Each number is 500 + 25 x the weight over its row's rms, rounded and kept within 0 to 999. Layers, rows and columns count from 0. Numbers have three digits each. The size before them is the row's rms in percent of the matrix's.

# gate: layer 9 MLP gate, 1152x384, rms 0.0952, rows 347-363, columns 128-255
# up: layer 9 MLP up, 1152x384, rms 0.103, rows 347-362, columns 128-255
# down: layer 9 MLP down (transposed), 1152x384, rms 0.0966, rows 347-362, columns 128-255
gate347 096:452471534529489492563480524521516504508473493481482521512485505458504506454472471509492495494445535485480548542535491487489512509504537502501521483472480546512450459463448514504523492506495505479520491516482535572497516550500538453511488503508517481512487512497470438498495537502524514499496532511465489494497473538547498497450451529547532518521460534509520470476540486490469500509502
up347 098:472515473531468512464502487537575461530497501450521523507449510478502507474482511430478470494483507505527534478551497512493486520491514497535520456526483488527477544469490486492441509487513544510495512520534501515514527531490504509495493481537518465583515482513491502500486491486493514520504495468479533470508517494486535476506525511505493505524485513489545477557463512491518531561485
down347 102:492475535459500503513480512461499509534495478458493507496528475485514518545493539491515475535485517547499551488484463514494511496470501494497495496506521468509536541472499501484495473500491507527486525541478492485505497529488485502537447469519491483519484463538513519526522496509503561517488498541513518478507500552517512512455502471498494447462485511490496508536505505554491530473480
gate348 095:498465455520513527521507494522509495469481505464499552446512507491513502506490498441505461542504490490463497476507477481514480526497526501479527497461489440534527457542516554508515535436470499488513476450477523507509477472484495502495492497494529480472552535534518458483515510498490493481491475524474517463498456487468509546520472506529505508542466487509477508472480490512500483549510
up348 099:481481501485466476509507532521529448515503543515503508440488500544455489511510476495503518514481494512462436505483506463475514527518534530514483467504521501499493559563487533477500459500517444491464508540508545516465480502507513453537538511493520521497472518543520518520528497501504466517476495526520502492455486498516478512451499505496496501467498503516483538480495499516444481533483
down348 096:505523484498546521502480507505562513488460543490512513521504500492517439435500512482515474497526523516448517456461504497548553515522519528507523491440453485484459476522493473513512536491492518509554494508465464522472485479467468490481481484487543470519483497477514452500472492474499510517529493507491498528541513476476498475525499525516533466478506494485505476535494497500489506525464
gate349 092:478474480507488453513519479463492477452503519491457479526509464512502493514511483510481487523482466495524467520469469499499488474475495523496508535502481467511485473495478490485521515462515502494510457517463487510517486500512460494516477493499501536486472500519510514466486493522540495459499499494475503485546452510483515478488538484525497540502487507502495500497508484512500508518519
up349 101:472520454495497474548480469498501507498506469452508471480504503499482481476536528540467529468456487536514484478494544511501485534484478486491474518532471469509494527492540518511470425490508503534466527465497501515459520512551464491502480535535527522515546477499492487536518442498516515484511521526503448493522457524505481478514516497496490485502542522513514506484514489485486505542496
down349 101:499467541512494481503482475502527516531491507522527523464516489451480491503488472496486492453489519504511531532466455489492507456504504460476537502494487504502489507486490479493499528466487494485454481491496552500492534496467503527482506509514523515482517492526525495519451463537502503539504465526487503522513448518531445486507516474545523462492511502539490510524490518477522499491512
gate350 101:493548525534457531498470522519517461434495525531477521467483480514481501499530520519498517461479477465476519488498510482488478505492481527490482527544536525522503526518483559487520463492494465457502483496518486526488483468492492513486512527491540507481477518522499495506500508413498484485464505498460520538485501466513489469461499500480581527507534511479504521491502503475503491505519
up350 095:454489480518499506521462441511466487501510532550495523505436506535529497473472526504488471479496525495490477499510474519515510501508489502477522488517487439515491524522509497504530507520527509494508523518469488485511490476508530468507507499463536466506468492507492464543523500522501476517460535491512507485489536509521538500478533561526478495506559540506486489506497526459501510457502
down350 097:490539462483509498466492466551476479489492523521505489480537499483495490488506471480536433495491525503503526514458489509530535502532476511479505492489535536465479492511503543483476454521514488556462475502472500500517457502483453495484512473462512520445464483512474502523492506482525491473524483520500507486486519495502483467532479482499509474512515499501463522577485484490470490486508
gate351 100:514519485456536535471481522510525487507458515466479473506502500522486502509540485514531517521506513459477518519532523457523511501498509484495521486534486522517515471486485526474518504480483490507478488490527530493520525512507499512464492504487474496487509510495488447493491483504487532480518460539438556416524492504474548506467555504501478508465509484522492533457490482487543470474525
up351 101:482512518515521537487547530539499495489485494480466477514515517524539519488476513517478496480450543558501481483509519481452487529479526511503515464534534503514471527517489531505502517525525531507451512500563487518512498538497498527495485516505497496532526518499501488515465450521494528485520501517470517522522524525495499537553529495510517454486475499486513474540473498468508519495528
down351 102:508463479526518489488513457491524503520475504510488530479529464512474473493468532499514506488493541501460522467494488499493529517510488464495470536535528512472478463530452504500460515495518492459469535479507498500515512463492499475526522452458491473478526537501474444541502463493515499515524498520490506478505515484488537476534523501468481538469515482498511505494471550507480501498469
gate352 103:502513509505498514465528466490513511510482514465491479483486530523512483508524501486485491493486454475494494521509507479491506461501517515497518532494537475540516498508473514481496476460486498489495450478510494522500486479503530497517499473484493469518533502491524519526517490425495558534523514489490521499497518517576503515471484487520477507521523503531514502564483481574496471459480
up352 099:497507523523485516517522477503518555528540533522554458468492514467512501500473499508493497523472525476463508482516476465484472486520513528517510488517487462566531501490495558521520537479471478526495504488510521503527538488518519517483471487507465502484533472512510451505494494516478507515497522492522475502533455446486511501508510532534547478495522462504557502496501520499464516495531
down352 096:495498477494475521455535554474548476461504539470497492504494490476499512481496490487529536516506474498499510488483510494495508513474515486535532518511528492496506502520522462486501489501525485525510491479524494551488524500494467526545528529543504522490475529518517520484476517475465501519465468519517474508499487484545477501475501483512484527570533531512518501527501526538527531496512
gate353 100:499510556491514456512488492544490484491496491511489471466505510496469545493496481506518483515512504514484476517470477484509477460514462511480474514526517502519485487510490529512522503503518504509513502515508501515461501510470472499486523461529480509518505471456507490459523480501510529489444482528494511490500496506446507513511511508484495478489500502487496463482511547488529486494512
up353 099:453510541487493511486473505481509514504501465507508537514468484548497482539490480484487488514538498479470461494506507497511500506473468514478484491523450506522492503475479517473503494504535494492488514502497453517481507498523484477501506488537488509445441478507497503524476493487486520492511503489476478428503492435513479513473511486494465520489512480447481563516493480441521460498515
down353 101:513480506508520517512487479509505503512508451559531508472496480507484499503474527517546499473528521469491506528510480473479527556496480491464515498533504459511515505503520541540487506482503489472466494537542509482566519507508493485519470454471475539460484519535477510505523508480529534464511540560475588476495509527524536493512529459481536501520500467499549495498523518510490455500512
gate354 097:458528475502527489497501509529516515526454539545500505490505455513513506559524513487508495471504499500491489515520521511463488480519487523557519526538490495479510518508491481468539509484468479480494513452499500473494538475501470484474493521519504478516545478492502524503483529496492494443512526513528470557526518459499503500460532495469541489492473460500481530481492478518486495512484
up354 106:466446498503503481511506504468504461497487478502525485492445507490521463511545482459475484512540483508495510487507493468490490501475460507500522507504499470548554496466509523530518535495480525533456544509520494548471467493500499533526497518522496502509482477458518488521502483517514527493535504491573500527461497480485535520507512495525446508523536509500529532475542512473523503504479
down354 100:492451551563505562509502491503522523519474502494516505464511507501513475482501504522482513489540481526513507534479493508469489549491482481504516500503513462513475504497528536511480517507514493531516487500535493466492524462512525495494481458487469492509488499496461507519477467509558512489470526517507503494473484482460494534474435493480505533521511509470460477528510528487504500477512
gate355 098:423481526495510466489519510480497498519487523534525456550500483555532550552509505532535520497503499475473488516502530521543514489476535490477463489464516482483513554495504479475509545486493484494538529521476452530537508500507528501495492490500520514474523498458514497514523510525506493512510503518479527542476533504529472476462460553540501536534497475499469483538513521493467506486493
up355 093:517438500533486474476486480517494500515514494527491498526524547532489501539472504497488510528515487527536510466514557476495502552490483491456505484461537473496552534512475515473500459496517503470509489503535508530495477505514528473549482481486510515501475456472487489469461534519511501545523508505476487488479503494546550500513487495501489487500486491445489495521511499471510471505517
down355 085:504478516511479495441490485513543521472510496433514502483499525465514470541511547505520535489461554497510476520486501461480480498494468451578524474511526501513455448510495528496496510504472467538471497457499482499461500506489498508488478523481482500490495538515493509497463526501482494442458496488532492486519494446492488510532511523506504470488503483516540514504533498516513492501491
gate356 101:534496504498504507526541513544498479463472535499492507439498451521489455468478553498466505526479512518550526496507465514517485515501544558474515497539512497501544484481539492452498457466510515482518498547515451543447507476519515511513457491537499502502472482524506483513499499501503454542482503520506514503469511532539518503538479499473502542503468490578519515500531575515494531519520
up356 100:512496511497500495458499510466502449465495496473524433441575483541522463444499517505436506522467532512516506495524508519514510502537497471473483508533494529485486482475461500500501474485505508488510486480491464546516517526503452477504533528491450498466535511468481467529514498481515490485512532514465525519513464515500484513512535487519523480514531532521439497509499512520520511495514
down356 105:508498496445492555504518443517481510502491567456503462533548508536490512500492495498561539489482472484488507537495491509493521556514509460524499473513482520514514484467497521505503511520514536514508546488482480484486543448472501493479534480537461480492487512487501482520547507538525484502485515493492547507467507504457496482513470485492482495484503501506536518532494561478503507512502
gate357 100:529492553523521496499572466484469472445526508498522481502482489551489481481490501515473513516490538527550525528497498490479469479513520495479550491494491486512519514501495501534531516533487523529498534476508500500510520524540484490481520535453496480510483444488468516467479534516516479497510541495471463507568504494475469499530477511481510504504494508474496489440519497528485460455501
up357 104:498515474506523480481498490485525517506518496518489489548540496537526499491499479539494552501508478459501508484533480506469496523470477529503550482519526511505533535520482501522523544503481463454516512477468512526488515511486475547500489521450460499506502488475516517547490503450511498431505516505498543510470562503512530557495484469507483523495440509464523458474548482488496561513483
down357 103:506462522499470494479498497506534510496529539499525466548530514513473481504471498525518492537480465494457498509493499470500508501487459523450450476483476486515499508518551523534518546453515468512520493475496460456515524475486511508495508517490469513503449451500524514531502506492507508495516462515514503536479463532529492476474504488530470487527535489504529476501475459505495482523478
gate358 095:491536494513509503508514500478485514511476510502485485505490500508478529489504501490542507495502477515464481469497490509499526545452516476502511507525503520482491476525498462523508455464487500489504479482467540487493514468535493505509501469526531515509518522500470520500507530461487533514483510486464483526543532547477502522495512484490536563516498473527523507511511488480471516512506
up358 099:513523503507434520529513504493497485520532531504473529438549532531552497494527501505518508504452484525470500546473482491462505531507507505523482479536507512528486489496518522508530502489439489541526505539475485522499496497503502507500458495527495504517491484499496517508477476493469518476573492516510503528525482511520502512486519483504468470502478479470521483472491508479490503527495
down358 101:511495482522472537505552511469463457525515465519515495475471510438477530498507534502507532552496486475537492466483462527501509514498474534550501483523514515487488494503471525527495448513504498443512520498499525509504488481517489519537454552543517499455474496494467469478525554478463508528496503534520480465482518524513534486496532512498496533459581510504482505521496497515479457489479
gate359 104:525487462483491522514499531494459463469523506497509496543503545514452492454533539459532521509489506504470515508527461531462495519510504521480493509479506489505508492536502552518518512467504503481556462512522489482512491488533488547493504517458475510478509481517426463439495515518488525500468528501526541525506501524527480467533532502502507511516505448502459510504541484554483510530519
up359 099:531520492485500515457503551470479469488530525446490465516484508477460513507532496527542516469510476493490512475489472556521495507477515533523514457509467498499444479540473512514543478522502494507500475506520503482486521478549478504491464543501509537455522574540476516434487483528458519487558514540527493464532479506543524517495487498525498529492506446510475477536501488477506500532477
down359 100:519505522491503525507476500519490466498523521511455494550525450484475487484477533512503490536492503515503460490513481488489503514478495506493549483490460476448480485530512514454538534478546554519487510496441471500502456481515519542518492463501491529496499505432499516503455467509515509535456562517512501497466511493479548474513460503473479539504475495541528499469447476483498504513502
gate360 097:523504533519496506536533518504524539459521450473526467484524516453511488481506522490488502486544440494480481528491526533503489499514510493511527467510504507504517489529559530498457476540519476521559507542510508440489491494499489483500487460505503487513540475502519482500502534480511504492468508518536480559533464487486522532495506498473492520474528557532525521491515476474474480486518
up360 098:492484485506538534523519506535513537499514544536509498497490497461518484522526520497478497487508475570488510503510461435460482526510536486506470497436511492534456488496510474488495462500498445541472446500504511479476518527512473539522528512508505491504579480553527512523528491538489506499485504497494540463498497485488508499546527471546538504497532469487500515524464513525536459452482
down360 097:515509454476494431484509484444480474537497482506497490476493472542552501489417498519482506526501487487474522482501556498508502486471537500515503477505462521521481476510477536483529540532520505527474511542513482535506505537474521511466472486471485452493449453539490526470477519501453504499504509492508482482488480461488502476485484546492502456513471457525466535550501531533504526471472
gate361 087:512484481512472516520485534474544511468520529510512483498471549490556519548442479513466497523497507508484515459460493489511542498512483528566480501498544464469563491506481497470523481499563470433501458477450519455521467522543548506536503485522517497518464501504491494492488527507547507540514521444466509502486545518475476511525557554507510497490480466509478498524503531506491539504477
up361 104:487498498514530535506483554516497497444519550482476495489534481484527525535474446540528480515475554552483527494512514517485528495494494513493522498474539499479502499525547535510530485510555522500556477488494484491466507530514491499486484477504514542501455485483520511494472488460535496462489491477495511495555503502497491494538508530494491515492473478523472535506496529478517508515484
down361 101:513531510486480481465507451497475480535491445504501529516485503513466471445568526481515493464525490472506494507524491517525451506494516502453480517522485518527491498481492462506472509542430499494475568505505489508492495496478476482496527499496487500494532489508468495501506513518470528479501499565539499512486531491477506492456491459502513504501523520491528466476499473494502459496503
gate362 102:510441482479459444486523485568481455498473549475455534524484523499499514480481508515489509494483499505504486518481501483497566499521537524494497483511486465444438517511474515475504559478517493499506489462501505492504501473523558499484473528485538458538558452486553526515494516503520479477492481502482484477528461497508476503510504480499491473512506499543486493496534488498545508516477
up362 101:531491524471497497505429543493500472515472467494451521527497518498538522513510482509496567463508550477487541528484495510467472496462460501500512501509480519572507463510489504480520503505503477498498507495514464466502498506500498485488424537553533478500486561484529499492500478499505527505562479440477500468533482534498454449492466482470502509501488516504559492538459495466493494507496
down362 106:540503518501461518528489479530505478545488517517468515485482502461495475534496526505485520479484537482466534498489479498486500525512479518527483485485484516530470487520505499496537494487517477508489479433504468491586507519506492522494525533515469495501505508473482504530505486471504451531505446483519468481504494507492470462527532501500551524525473481469552510524467500488461479482497
gate363 101:482463489487534493445501469456519498505464487522484451476460532517513493567504466468492488513485480535518497503527494510466440518526510446452490517519530522472473562507518473514526472490478495472543487505469461506493494502506508475502456496497469481506468532499487500485475487483491469461474495505499516500519489510495503545488490504461548515514534457486499490497460517498501565456502